Each number is 128 + 32 x the weight over its row's rms, rounded and kept within 0 to 255. Layers, rows and columns count from 0. The size above them is the row's rms in percent of the matrix's.

# layer 4 attention value, 320x320, rms 0.0397, rows 32-95, columns 128-159
size [102 100  99 108 103 102 103  93 102  99  95  93 106  98  96 110 100  94  97  94 101 101 102  95 103 102  98  98 100  96  99 103  96  93  93  82  96  92  90  97  94  88  90  92  90  90  96  90  98  81  94  90  84  87  93  89  89  92  92 100  88  96  98  88]
[[ 76 106 168 169 137 108 132 128 103  60 121 140 135 107 137 165 148  91  83 105 145 115 117 205 148 153  97 135 142 116 118 134]
 [ 91 209 142 160 132 116 107 118 128 103 126 143 154 118 232 124 186  88 115 153 184  81 121 116 161 108 152 149 155 137  61 154]
 [ 60 145 103 129 122 134 126 104 195 107  79  96  72  72 139 116 129 111 148  91 160 150 125 159 142 141 134 153 159 183 103 106]
 [ 92 131  96 134 133 134 102 130 145 107 167 163 109 120 111 158 122 156 146 155 107 145 133 179 119 144 118 141 115 107  49 153]
 [146  95 182 164 125 105 185 192  86 161 133 104 132 161 173 163 101  93  98  85 149 104 114  95 145 156 142 150  96 110 130 171]
 [106  66 115 144 148 118 117 106 118 129 183 160 174 113 106 132  76 126 120  75 153 108 152 111 152  91 184 171 110 138 171 155]
 [ 91 132 120 139 125 180 161 128 141 165 156 185 132 154 170 152 122 187 160  77 111 188 125  95  66 135 138  90 141 146  70  58]
 [ 92  74 103  74 141 139 140 137 114 133 215 108 140 176 151  71 101 140  94 139 143 156 136  79 161  99 131 103 129 146  91 124]
 [173 114 151 141 108 174 107 104 152 112 139 122  87 151  74 128 123 145  69 144 112  74 119 109  58  12  98  86 135 141 124 136]
 [130 102 125 102 133  82  96 158 130 182 142  97 144 124 112 102 130 100 121  72  79 164 108 133  86  99  96  45 132 133 158 139]
 [ 80   0 135  80 119 135  90 117 148 105  94 108 144 156 134  93 157 144 171 114 113  98 143  69 136  85 109 115 126 116 121  69]
 [ 37 108 100 152 118  94 131 128 126 121 134 151 136 110 127 142  98 115 142 131 125 151  90  99 152 157 108 170 166 185  85 142]
 [135 115  84 100 135 123 103 134 145 130 144 138 161  79 164 184 176 168 147  80 120 140 115 177  93 156 176 134 160  51 150  99]
 [215 188 129 141 143 144 120 132 127 166 201 156 107 156 135 152 168  98 137 126  87 167 116 169 100 171 107  97 111 163 109 134]
 [124 154 131 147 149 128 145 109  88 133 216 161  88  56 143 202 158 214 125  71 149 110 161 120 120 113 187  76 138  82 201 141]
 [149  20 133 138 139  92 144 144 135 108 126 131 124 154 107  81 131 149 109 192 122 247 127 106 127 120 136  56 111 100 123  97]
 [151 168 105 185 142 137  96 134 167  95  75 140  49 117  86 145  84 107 107 113 159 148 160 131 124 194 152 151 194 166 149 186]
 [132 111 105 131 127 168 143 134 155 111 146  95  99 111  71 108 171 154  91 140 158 156 131 171 145  57 157 103 140  36 133 194]
 [182 123 128 133 169 110 126 170 100 102  77 132 131 178 102 109 121  88 116 151 141 131 142  58  84  93  32 113  68 130  51 120]
 [ 97 201 162 192 126 103 125 128 161 120 109 129 132  95  98 133 101 124  55 124 101 149 177 128 127  72 141 161 160 174 109 120]
 [197 148 128 138 128  81 120 147 112 126 193 152 179 176 103  93 175 117 133  97 140 109 136  86 154  36 110 102 120  68  90 141]
 [153  47 104  91 103  95 148 189 103  97  97 151  96 129 100 170 110 149 135 178 117 121 140 135 181 171 117 105 170 180 116 152]
 [ 95  87  75 137 153 108 136 115 137 108  86 103 108  96 134 116 132 190 112 155 177 153 124 155 163 140 130  61 169 121  99 160]
 [128  52 161 101 132 146 145  85 133 142 129 178 134 209 101 152 142 167 108  88 148 120 147 151 150 181 163 125 100 148 125 121]
 [139 137  38  95 126  56 171 122 166  83 124 141 118 100 136 122  82 178 110 181 116 189 163 100 150 128 140  97 188  86  97 167]
 [145 166  99 138 111 138  74 107 165 137 189 132 126 115  87 156 192 106 106 116 145  66 138 116 118 141 125 170  86 109  99 105]
 [114 108  70 126 108 103 122 144 111 124 163  91 106 143 176  76  78 124 121  99  97 121 131  65 101 167 123  70 122 158 115 113]
 [ 79 152 160 116  96 171 108  70 171 126  81 125 127 120 106 130  98 162  55 131 123  94 166 106 147 113 144 134 136 111 117 155]
 [ 78 180 106 171 134 153 118 146 170 110 100 128 137 122 125  73 168 138 100 131  69 104 130  67 134 106  60 112 151 169 135  90]
 [175 113 173 119 146  82 113 173 134 109  88  93 150 165 145 121 109  82 131 146 110 183 154 128 153 151  93  89 104  95  84 124]
 [ 98 111 105 105 109 109 127 112 137  59 151 179  71  84 156 130 144 141 121  88 126 163 100 107 116 116 130 105 106  84 113 145]
 [ 67 167 180 175 144 114 106 124 110 149 116  94 129 131  99 153 126 170 143 144 143 141 142 134 138 132  95 144 205 138  80 167]
 [160  78 183  84 160 138  86 219 113 140 125 128 165 138 129 129 145 119 128 144  91 184 133 132  55  80 157 125 154 148 123 163]
 [106  76 119 140 121 160  86  81 109 144 135 154 191 111  90 164 139 162 101 133 134 198 102 125 135 141 154 189  96 204  69  98]
 [123 163  82 116 144 127 112 129  76 134 128 131 118 144  71 106 109 108 137 187 138 148 138  73 100 150 133 137 156  83 104 202]
 [126 135 106 120 113 123 132 110 199 134 169 145 156 148 113 160 163 161 145  87 147 160 177 107 153 105 146 167 125 142 170 102]
 [ 61 132 115 137 122 161 121 166 131 193 153 126  77 140 132 149 173 148  63 130 141 145 116 116 162  87 117  88 104 187  86 118]
 [149 108 100 146 149 145 130 144 126  64 131 118 130 122 111 118 130 154 151 182 107 203 138 112 149 177 111 156 143 133 146  70]
 [ 86  58  91 104 139 114 112 109 159  96 136 130 153 133 148 148  92 181  94 147 108 234 114 123 117  96 142 115 155 117 115  54]
 [135  75 182 156  83 128 136 105 147  99 185 159 182 163 123 166 135 124 112 146 215 124 134 146 181 169 138 180 118 101  46  94]
 [107 150 103 116  92 103 122 128 137 107 117 141  49  83 157 145 100 139 121 125 122 163 123 105 156 168 100 142 115 157  98 178]
 [159 158 162 167 115  99 130 180 116 143 166 110 197 148 131  99 147  88 165 121 102 112 106 121 102  48 106  94 197 149  99 116]
 [148 140  82 101 148 161 104 108 161  91 156 149 120 124 129 132 137 140 104 126 128  87 116  92 144 161 116 108 143  94 139 120]
 [132 156 124 131 153  82 162 134 150 115 172 155  96 152 126 131 114  85 168 118  56 121 116 150  97 137 112 122  98 120  92  69]
 [104 106 134 178 128 144 117 203 132 127  72 116 136  89  87 139 177  96 129 173 110 179 129 108  93 107 161  45 152 147 129 149]
 [162 121 129  63 119 148 120 101 130  99 134 128  62 136  56 121  61 135 130 128 103 122 146  74 110 110 125 122 152 125 121 105]
 [108  66  93  63 133 158 100  99 144 114  97  84 123  99 140 100 179  97 197 112 169 162 136 107 143 113 146  88 104  99  67 162]
 [ 92 161 125 140 133  61 111 113 133 101 144 150 146 121  90 128 103 109 137 130  71 130 102 143  68 150 158  93 108 158 158  97]
 [ 59 123 145 159 113 185 140  81  98  50 156 185 116 149 129 122  31  92 201 143 129 149 112 103 120 154 113 121 168 116 109 160]
 [146 103 173 101 115 118 113 114 136  70 106 117 189 123 120 101  90  76  88  97 178 146 173 153 139 149 134 139 188 144  78 177]
 [120 191  51 134 133 103 148  85 151  87 144 173 115 139 112 132 127 110 148 112  85 107 139 118 149 162 134 132  74 103 181  42]
 [151 154 137 141 157 152 166 108 123 107 100 151 168 126 160 112 108 112 167 188 107 106 127 132 104 121 151 151 136  92 170 122]
 [144 133 143 103 124 111 176 128 125 175 130  50 136 102 128  68 151  61 117 117 154 111 157 142 146  58 121 108 123  64 153 172]
 [155 104 121 110 135 135 123  59 123 185 110 122 129 118 113 172 146 141 126 155 181 116 144 116 185 185 113 119 155 133  74 138]
 [121  85 175 181 113 116 129 158 129  97 102 135 111 148 133 113 135 136 138 103 208 144 130  98 188 134 104 151 156  72 144 102]
 [192  62 129 147 123 156 150 133 118 142 159 133 130 169 132  93 143 126  95 172 144 139 145 145  87 158  90 190  99 140 135 114]
 [129 154 130 162 114 112 136 114 141  80 139 117 138 155 181 124  74 184 168 148 190 158 145 139 176 136 132 106 116 145 178 114]
 [ 51 143 194  92  94 164  88 163 121  96  98 167  66 169  78 148 111 143 137  88 174 192 134 164 129 126 122 168 127  88  99 101]
 [133  93 114 187 140 164 160 109 145 143  78 171 131  98 209 176  86 138 152 144 218 170 128 177 154 109 137 127 143 150 134 116]
 [115  59 101 118 123 159 136 171  92 188  93 120 132  75 161 111 123 184 151 164  94 187 111 147  41 180 128 143  72 202 129 107]
 [209 131 156 170 149  82 157 126 113 130 157 113 120 106 189 124 156 112 123 153 105 169 127 144 127 132 104 100  64 100  67 106]
 [102 133 121 119 107 136 110 132 143 112  82  98 169 156  70 154 120 165 104 100 159  86 123 140 118 202 132 106  51 133  94  91]
 [137  80 132 157 119 174 120 228 120 170 101 132 166 131 144 101 115 142 172 132 131 156 126 119 114 122 146 156 115 118 214 115]
 [ 77 153 122 157 156  84 136 156 157 124 130 110 150 148 142 117 118 116 166 136 117 109 155 120 110 111  95  94  77 146 128 134]]
# layer 4 attention output (transposed), 320x320, rms 0.0387, rows 32-95, columns 128-159
size [101 100 101 111  97 101 105  89  97  97  93  89 104  95  92 110  98  89  97  91  95 101 100  94  99  96  99  97 101  91 100 107  98  95  93  81  92  94  90  99  96  86  93  91  88  92  97  88  98  85  96  87  88  88  92  88  89  94  95 100  86  92  94  82]
[[205 157 144 130 136 106 136 124 135 152  76 137 129 153 119 147 100 125 205 124  57  99 113  24 121 120 134 154 120 132 142  63]
 [217  65 113 135 124 116 134 175 100 173 131  85 137 119  68 137  99 151 146  87  82 162 123 137  86 121  76 104  96 103 183  71]
 [167 115 113  99 151 101 101 147 112 104 154 119 175 147 119 119  86 104  66 131 106 199 128 176 149  90 110 142  92  74 148 185]
 [162 118 148 148 101  78 110 105 112 146 119  75 160 143 172 122 155 134 169 109 134 122  87  91  57 120 149 121  74 185 140  67]
 [107 146 117  95 150 140  70 138 168 106 156 120 107 110 126 109 185 113 147 155 123 110 206 122 161 107 101 116 159 110 124 135]
 [152 168 127 128 124 110 149 127 186  95  99 105 103 111 124 128 200  67 126 130 148 167 158 145  85 148 103 116 154 122  97 168]
 [162 142 148  82 135 149 142 104 121 115  88  83 124 154 144  56  82 142  73 114 132  67  42 185 157 131  56 190 113  85 156 183]
 [136 150  85 152 158 125 111 111 112 125  92 109 139 136 102 124 172 114 145  91  85 143  83 161 139 155 125 179 110  91 146 132]
 [123 134 114 108 122  88 149 109 114 145  68 177 170 126 142 130 154 137 125 104 128 161 128 119 156 177 208 129 125  97 101 120]
 [ 89 105 148 106 151 209 116 123 144  74 142 207 147 137  97 147  72  91 117 165 155 111 173 142 101 189 142 156  97 141  69 165]
 [147 198 118 128 155 122 149 112 140 134 131 124 112 115 137 156 126 123  77 127 164 155 170 145 184 139 179 120 132 170  93 160]
 [149 170 141 145 143 124 125 168 140 100 103 104 137 137 122 142 105 139 105 149  87  95 115  90 136 134 116 121 105  83 129 173]
 [120  94 130 105  95 137 136  90 118  77  70 133  87 188 163 115  62 144  74 131 144  97 112  95 168 147 107 100 103 130 128 151]
 [ 94 112 163 117 112 165 119 147 139  87  98 136 138  91 104 114  89 105 128 138 109  70 149  98 108 145 153 129 136 104 158  99]
 [125 138 160 106 164 132 153 113 150 126  43  97  99 149 158 111 116 117 108 165  96 199  64 151 150 144 117 120 138  97 128 126]
 [143 193  85 166  80 136 112  96 124 174  96 176 131 128 143 201 169  93 152  66 184  55 153 180 139 128 128 120  65  79 140  92]
 [107 118 138 123 121 117 155 109 139  33 139 133 137 142 134 143 105 136 162 165  68 128  49 127 115  89 121 103 109  23 193 136]
 [114 110 148 117 109 130 123  71 114 142 157 151 111 106 123 104 102  96 157  91 178 162 102  55  79 194 131  74 131 106 152 123]
 [111 145 130 122  84 140 123 120 134 121 185 132 173 119 165  99 147 194 123  83 110 139  63 126 131 144 141 158  93  93 197  55]
 [180 109 143 144  98 112 164 151 149 142 172 130 106 122 157  89 146 151 184 139 141 126  65 153 125 123 100 124 115 109 138 174]
 [115 146 140  56 117 173 119 111 150 137 152 119 126 142 102 113 131 139  92 107 122 124 105 140  96 196 151 112 173 104 121 107]
 [153 154 114 186 136 155 110 127 104 138 133 126 135 139 158 121 145 115 177 146  71 156 162 116  83 104 140 174  97 125 150  39]
 [181 101 159 148  98 149 131 128 108 132 150 201 129 140 179 124 124  55 176  64 107 160 117 136  71 145  88 164  36 133 161 121]
 [152 191 114 128 122  84 185 119 107 134  95 135 114 106 162 136 141  70 130 167 120 126 119 131  76  89 125 174 149 111 125 115]
 [154 124 105 183 122 172 126 132 111 134 169 139 104 156 105  89 146  97 183  78 110 112 129  95 127 130 150 165 103 118 192 101]
 [ 66 106 114 167 110 133 120 171  95  93  77  81 125 126 163 131 101 137  84 136 134 153  48  99 127 127 148 150 156 209 139 100]
 [168  95 137 151 174 178 139 111 116  91 136 145 147 138 100 159 176 106 221 148  77  62 128 193 118 140 137 145  98  90  93 134]
 [190 139 129 157  93 101 179 123 113 131 160 118 139 112 160 156 195  80 181  96 133 196  59 143  81  75 130 147 123 123 122 156]
 [180  79 117 110 164 156 158 134 166 113 168 120 121 139  96 216 158  64 158  77 118 186 165 156 141  81 116 136  59  59 131 146]
 [114 128 131 167  81 151 127 111 113 134 175 142 136  86 148  83 173 166 137 101 115  90  97 165  70 137 131 147 181 110 129 117]
 [124 142 180 106 149 156 154 160 142 164 116 135 124 108  38 172 137 104 131 139 111 131 156 149 109 126 178 156 134 143 107 123]
 [170  98 131 121 112  98  80 141 117 105 101 140  84 135 127  86 121  50  94 203  99 133 176 102  83  52  73  94  69 136 208  99]
 [132 122 124 157  52 103 126  85 153 146  84  86 148 105 146 204 142 190 133  64 149 108 155 102 111 156 141 133  95 138 195 163]
 [115 130  59 116 200 119 114 124 147 120 114 110 142 139 133 121 121 112 157 107 131 142 122 137 176 156 202 103 111 137 130 110]
 [156 135 120 165 129  87  96  59 128 138 143 124 121 122 126 128 140 137 150  75 189  92  85 151 162 113 124  98  87 153 115 145]
 [126  70 123 115  75 150 189 132  78 122  81 126 105 118 209  52 147 103 114 105 150 110 164 157 122  38 137 116 164 110 145 123]
 [152 104 111 128 176 118 170  89 141 128  70  99 141 122 146 130 116  97 174 102 115 144 184 159 180 126 153 119 175  83 128  93]
 [121 121 149 126 113 133 152 145 111 132 162 162 135 106 180 123 128 113 146  89 150 139 120 128 122  72  79  93 128 134  98 108]
 [161 119 112 153  91 133 162 152 120 165 128  94 179 172 145  92  99 123 128 101 163  74 177 125 120 111 179 189 100 147 118 195]
 [104 110 123 112 157 131 157 131 142 131  79 127  82 107 161  89 175 150 136 138  86 168  93 148  95  94 149 153 151 127 125 103]
 [ 89 111 108 116 108 105  70 149 145 155 140 186 107 179 132 184 180 120 151 142 168 132  93 140 124  63 107 157 158 118 131 167]
 [110 115 137 141 154 175 115 155 111  97 148 134 127 125 102 131  88 141  84 130 132 146  96 122  90 122 119 174  63 132 121 188]
 [145 136  73 109 147  88 156 113 133  81 186  99 140 125 118 145 137 148  82  94 143 123 141 128 116  98  95  86 111 114  83 153]
 [129 127  88 160 118 120 128 163  90 159 105 111 144 123 115 125 176 158 115  80 143  58 114  69  82 144 130 168 111 161 146 163]
 [153 159 110 174  71 123 150  97 136  99 200 105 118 105  94 107  62 143 122 144 121  85 156 140 179 163 109 127 165  97  58 110]
 [147  95 120 160 107 136 180 147 130  95  80 139 153  99 142 140 237 142 173 120  98  97 118 191  76 144 106 173 114 113 151 181]
 [159 170  75 151 110  72 140 149 141 172 125  92  88 179  76 192  76 197 137 112 130 134 154 141 199  64 151 172 162 133 181  82]
 [140 106  93 211 119 149 214 185  65 142 149 134 141 139 127 109 128 165 116  82 130  87 121  83 118 105 108 143 150 118 145 182]
 [123 142 136 163 131 164 148 135 147  83  55 157 123 123 112  46 153 128 122 177 121 166 122 131 110 111 136 103 132 161 139 102]
 [114 165 147 155 155 166 107 118 155 144 161 140 106 129 123 112 115  53 112 161  86 136 130 162 197 106 132 160  67 135 121 116]
 [147  80 117 183 121 114 137 156  98 132  94 115 158  93 119 114 156 163 121 123 202 100  87 112 111  89 129  92 175 108 112 121]
 [151 109 156 162  90 138 103 150 119 108 135 102 170 119 139  87 106 143 107  83 156 167 118 148  87 152 121  82 127 154  25 135]
 [ 90 127 141 149 171 155  56  90 150 158 109 169  98 144 102 144  84 110 121 152 198 154  95 164 164 154 142 107  69  90 109  75]
 [115 188 112 124 160  78 138 109 118 129 133 110 102 187 114 129  70  77 148 119 123 147  80 165  96 145 134 121 106  91 180  41]
 [ 84 207 189  69 210 157 100 106 201 136  86 154  58 150 201 134 107 133  62 175 135 133 149  92 156 110 122 103 115 172 128 149]
 [ 93 160 109 160 115 126 161 129 156 156  84 127  98 120 184  86  75 120 141 166 168 154 127 125 150 131 147 123 138 129  94  86]
 [103 123 188  90 127 196 132 156 135 121 176 173 130 127 138 103 145 152 125 102 152 163 129 130 117  68 111 146 170 160  79 165]
 [135 150 127  82 114 181 131 157 170 113 116 146 143 165 174  91 171 142 110 134 117 132 172 129 191  86 144 178 141 202 104  99]
 [126  92 177  71  68 150  69 113 147 107 129 117 122 139 137 135 119 177 160  98 138 204 159 120  69 141 133 113 157 145 111 102]
 [102 131  95 111 131 199 185 110 160 174 217 150 167  89 116 123  81 147 156 127 125 103 135  61 173 168 175 108 160 116  97 115]
 [ 81 123 140 125 185 155  42 135  78 180 117 182 103 114 134 125 127 138 128 133 159 141 105  88 150 105 118  78 141 147 175 111]
 [137 149 103 148 131 122 161 139 126 165 192 155  84  94 161  75 181 114 138 135 114 168  81 112 121 127 130 171 156 107 138  82]
 [ 74 145 172  68 163 135 115 103 198 129 130  91 173 133 132 149  93 167  95 139 109 149 147 164  98 152 168 110  82  92  72 144]
 [ 91 124 129 149 115 167 170 141  81 164 139 171 105 123 129 100 115 135 139  74 119 137  57  96 126 103 133  95 193  90 181  92]]
# layer 4 attention query, 320x320, rms 0.0589, rows 64-99, columns 128-159
size [ 83  85  84  88  91  93  91  91 100  86  94  82  93  86  95  91  96  87 100  88  94  92  87  83  94  96  91  89  90  97  79  93  72  85  75  90]
[[187 150 102 118 110  99 105  98 104 184 132  82 129 152 155 173 149 151 148  59 131 121 117 122 139 137 128 118 152 207 158  99]
 [189 118 180 109 141  60  92 135 139 143  70 154 124 102 117 102 158 137 131 105  91 199 122 203 177 148 177 189 112 129  85 209]
 [ 97 137 137 111 193 114 136 111  98 205  58  38 107 138 158 194 173 178 117 159  92 114 171 116 104 150 121 134 155 183 184 176]
 [102 210 154 144 133 112 130 127 143 137  94  92 156 187 144 143 158 107 144 156  94 180 121 190  81 174  92 141 122  65 174 151]
 [141 124 175 190  80  87 214 167 133 127 150 105 170 145 114 131 162 174 116  78 134 120 123 122 160 160 103 184  74  77 114 110]
 [102 145 136 132 127 119 125 146 104 111 115 118  59 157 119 120 162  94 130 161 114 164 111 101  81  66 141 137 124 165 188 176]
 [164  81 118  75 132 143 151 139 178 112 160 123 126 174 109 107  82 139 136 136 158 136  92 131 128 108  94 196 103  95  90  96]
 [ 95 160 109 116  91 141 172 150 168  74 159 149 165 118 134 115 131  94 145 134 151 163  81 112 148  80 127 115 150 116 159 130]
 [174 169 159 121 131 135 112 105 161 129  80 135 118 161 126 136 110  98 132 129 118 169 138 156 126 148 122 172 147 122 148 120]
 [143 110 137 199 140 146 104 103 117  77 166 159 172  93 134 145  71  81 113 146 145  79 121 124 138  88 102 151 125  26  62 131]
 [114 105 122  71 151 140 151 149  60  58 107  80 163  96 108 118 145 108 131 125 133  83 163 127 140  89 103 112 139 127 101 160]
 [115 142 140 119 144 104 118 120 137  89  53 121 129 178 160 137 107 119 142 119 143 110 118 145 145 141 140 105 145 143 119 107]
 [144  77  37 120 130 122 167 135 118 156 126 119  91 103 129  97 167 123 158 177 127 103 103 146 125  96  75 149  78 156 130 118]
 [120 126  77 107 147 110 134 115  84 143 170 130 115 102 147 117 120 113 172 119  92  84 141 155 100 123 113 136 155 131 164 123]
 [174  76  94 152 165  72 108 100 170 164 138 112 136  93 150 168 195 133 158 157  50  90 152 206 151 157 152 141 113 142 146  70]
 [ 80 144 110 146 146 135 138 106 120 182 143 132 117  87  97 142 124 162 160 106  54 160 140 109 140 106 149 161 134  98 176 115]
 [181 137  96 135 102 136 141 118 174  81 125 150 104 114  98 122 109 147 151 134 124 161 118 158 131 198 147 155 130 145 122 130]
 [144 125 207 141 144 146 109 126  94 162  59 182  55 115 135  86 136  97 169 137 108 174 116 139 142 159 129 147 147 164 135 122]
 [149 163 160 133 115 129 174 146  85 142 123 124 138 186 125 136 139 151 135  84 139 173 121  75 132  78  85 125 139 122 168 156]
 [ 98 116 112 160 115  92 142 141 146 151 134 103 164 126 156 142 113 165 118 119 126 123 143 247  77 202  97  95  95 147 165 168]
 [133 155 173 122  79 125 112 116 104 104  90  55 125 191 114 137 101 149 128 125 128 125 124 122  67 134 156 119 136 192 164 150]
 [129 164 190 127 192 102 115 155 126 148 103 145  94 129 152 149 148 129  84 187  64 149 111 201 121 125 134 152 173 156 207 115]
 [112 110 118 143 125  71  92 140  84 186 120 178  84 142 133 107 145 109 159 172 109 125  80 128  96 106 148 149 111 133 169 152]
 [119 148 122  53 150 143 132 143 136 121 144  69 140 105 132 133  89 125 135 187 101 108 152 129  89 148 121 126 155 129 125  87]
 [ 99 118 129 134 149 147 136 147  99 131  68 133 139 122 110 140 114 138 119 167  83 123 141 167 156 134 142 172  77 100  99 133]
 [176 106 119 132 150 145  51 125 112 153 141 145 134 107 106 157  99 173  97  76 111 105 179 172 112 146  97 148 132 163  93  61]
 [126 155 114 118 149 149 112 143 148 146 132 134  89 131 165 129 216 199 132 134  96 171 119 106 109  74 128 136 136 144 158 173]
 [118 144 122 141  68 143 163 103 139 121 107  78 206 159 188 182 138 142 123 120 216 138 129 106  94 155 103 157 128  86  90 126]
 [156 124 111 109 172  98  85 137 183 186  78  86 142 125 123  95 126 109 186 159  33  83 119 139  58 116 154 121 103 184 103 121]
 [121 154 144  86 127  97 133 122 144 134 121  46 144 144 139 167 131 152 121 132 132 152  99  95 146 181 173 125 172 127 125 100]
 [173 156  95  77 146  84 103 125 129 132 104 186  94 139 161 111 109 111 173 113 121 188  85 179 152 114 148 116 123 147 161 144]
 [129 105 134  94 163 125  35 101 157 131  93 129 116 134 112 151 106 143 129 161 104 130 141 155 136 107 104  94 124 169  69 125]
 [140 168 132 154 155  86 104  94 135  78 119 194 176 130 174 124  53 126 123 108 150 115  92  96 139 179 120  80 132 122  76 109]
 [120 125 110  87 174 167 113 145 152 116 131 176 142 110 205 128 143 115 112 139 140 166 117 133 171 122 150  72 142 138 120  96]
 [166 105 152 111 127  80 115 111 143  97 117 157 167 162 175 140 114  93 133  80 191 115 104 130  46 112 137  51 129 174  90 122]
 [144 116  98 141 139  97 174 130 142 186 144 107 101 107 153 133 118 123 113 138 104 173 145 145 111  76 133  82 125 139 178 154]]
# layer 4 attention key, 320x320, rms 0.0525, rows 64-99, columns 128-159
size [ 88  89  86  98  97  97  92  91 110  95  98  91 101  93  96  89 102  90 105  95  97  92  91  85 102  96  94  95  98 103  87  99  77  92  79  98]
[[112 140  90 118  31  44 121  71 141 171  90  44 135 169 158  88 182 137 144  91 140 114 145  51  99 172 137 117 160 152 174 116]
 [157 151 164 183 136 107 145 112 139 135 118 140 144 151 115 169 128 180 138 144  41 165  85 128 143 144 124 155 138  76 137 125]
 [ 99 153 126 121 191 110  47 161 102 175 124  99  69  82 146 221 161 152 115 110 123 167 173 177 116 135 139 146 138 185 131 118]
 [106 178 149 108  90 122 132 112 162 104 130 141 100 193 151 199 129 127 142 125  98 109 106 175 105 148  82 105 149  94 110  96]
 [162 118 107 179  84 127 122 106 111 108 155 140 146 109 131  61 113 148 144 119 115 171 172 202 151 151 111 130 107  61 141 116]
 [ 78 116 126 109 137 144 121 134  91 141 117 117 116 176  84 113 159 110 157 182 133 190 113 122  98  92 151 107  75 156 135 150]
 [153 140 151  61 126 133 150 126 139 127 132 196 169 139 117 114  88 169 116  88  70  83 121 118 118 162  99 137 136  95 127 117]
 [120 153 162  93 146 186 186 125  96  79 128 149 133 132  90  74  90 101 135 127 110  94  64 132 148  76 116 147  86  71 114 154]
 [179 189 154 160 146 110 136 115 145 155  90 118 158 179 149 152 121  91 159 112  98 183 186 143 116  95 118 144 156 121 109 131]
 [144 134 187 152 124 149 110 125  89  89 136 166 142  86 140 151 114  69 128  97 151 160 191 162 169  57 107 112 140  65  69 147]
 [124 147  99  87  95 139 118 127 151  91 109 125 131  80 113 165 103  95 143  85 159  90 136 131 164 118  97 113 178 147 131 150]
 [157 146  73  95 122 129 147 114 109 131 143 102 138 130 121 185 113 116 155 142  88 121 164 128 106 168 136  90 117 185 127 130]
 [107  96  81 107 147 137 121 167 140 145 150 103  96 133 119  77 138  67 149 159 134 124 136 129 156  94  42 181 118 153 157 164]
 [144 110 106  87  78 135 115 119 111 124 121  71 130 107 191 180  75 146 153 151 173  82 141 199 118 155 152 104 141 147 197 154]
 [128  84  95 173 157 126 115 169  75 174 140 122 151 105 169 190 159 123 142 146 139 157 125 152  97 153 131  97 101 128 199 118]
 [137 114 136 183 177 110  73 170 104 125 166  85  74  81 102 157 139 139 144 144 134 162 178 100 112 106 131 106 127 139 153 125]
 [144 134  68 118 124 123 165  85 152 144 123 113 166 145 121 112 165 137 141 127  86 106 110 125 104 174 106 137 125 112 111 148]
 [156 172 126 156 158 100 103 132 138 190  97 130 123  60 135 113 133 138 124 210  77 133  72 107 104 123 144 171 138 115 124 127]
 [135 162 100  90  69 125 119  98 136 131  75 128  91 141  58 107 162 145 150  64 118 119 163  94 161 109  98 151 132 136 116 129]
 [143  82 118 134 149 109 129 146 119 103 145  96 110 117 152 177 131 158 108 147 111 121 125 239  75 186  93 122 117 170 173 113]
 [120 121 179  83  69 154 132 117 159  92 105  97  93 165 113 100 150 154 121 146 180 120  99   7 138 142 181 109 146 186 166 160]
 [141 140 137 120 144 105  70 188 132 126  89  91 100 107 135 184 130 114 136 174  90 123  76 131  82 164 123 155 157 140 166 148]
 [111 121 116 104 172 137 132  98 121 140 171 190 123 168 162 135 119 138 142 193 100 135  35 150  93 139 136 147  87  90 153  89]
 [158  82 116  92 118 156 102 156 108 145 131  26 127  87 125  78 133 105 111 103 188 122 165  86 122 123 150 115 136 160 161 186]
 [ 88 142 169 172 109 182 129 155 119 114  85 133 137 120 149 156 134  87 119 162 136 203 169 209 143 123  99  80 101 100 132 127]
 [ 97 124 127 171 141  52  77 120 137 153 115  99 126  67 146 161 136 151  85 101 164 147 240 182 100 121  84  88 136 147 138 119]
 [ 88 134 137 169 147 110  95 139 127 153 114 110  64 156 114 145 158 116 153 149 104 120 169  99 107 136 138 167 151 168 132 129]
 [126 160 166 130  67 112 134 120 133  72 122 106 107 137 140 163 127 138 137  70 185 134 179 213 132 207 167 103 194 148 103 119]
 [126 150 101  92 142 130 125 104  88 150 105 109 177 147 101 139 138 132 171 165 110  70 114  69 122 158 176 123 166 140 161 139]
 [131 175 109  78 125 133 142 107 141 133 112  87 180 164 108 149  88 162 146  66 155  89 122 128 127 197 177 128 181 113 168 103]
 [132 143 129 114 166 123 119 106 131 155 161 192 132 173 113 159  88 137 107 161  64 125  76 149 111 149 120 137 105 155 158  98]
 [115 164 146 127 179 126  93  88 117 125 105 145 146 141 122 167 138 153 148 180 162 154 216  95  93 139 111 121  93 171  78 133]
 [141 168 148 120 108 148 208 104 120 114 138 130 151 146  80 136 104 152 167 130 137 107 138 143 120 137 172 109  80 132 128 100]
 [130 147 137 143 177 148  89 127 103 137 123 182 139 124 147 154 108  80 146 155  87 138  62 104 110  96 158 113 143  84 124 126]
 [130 151 175  84 187 107 153 122 156  86 107 131 149 176  98 139  90 135 123 119 126  76 123 142 142 136 164 110  76 109 160 119]
 [118 116 104 137 187 110 159 135 121 123 125 119  90 129 132 132 108 155 142 137 111 130  97 120 150  97 141 167 156 143 122 110]]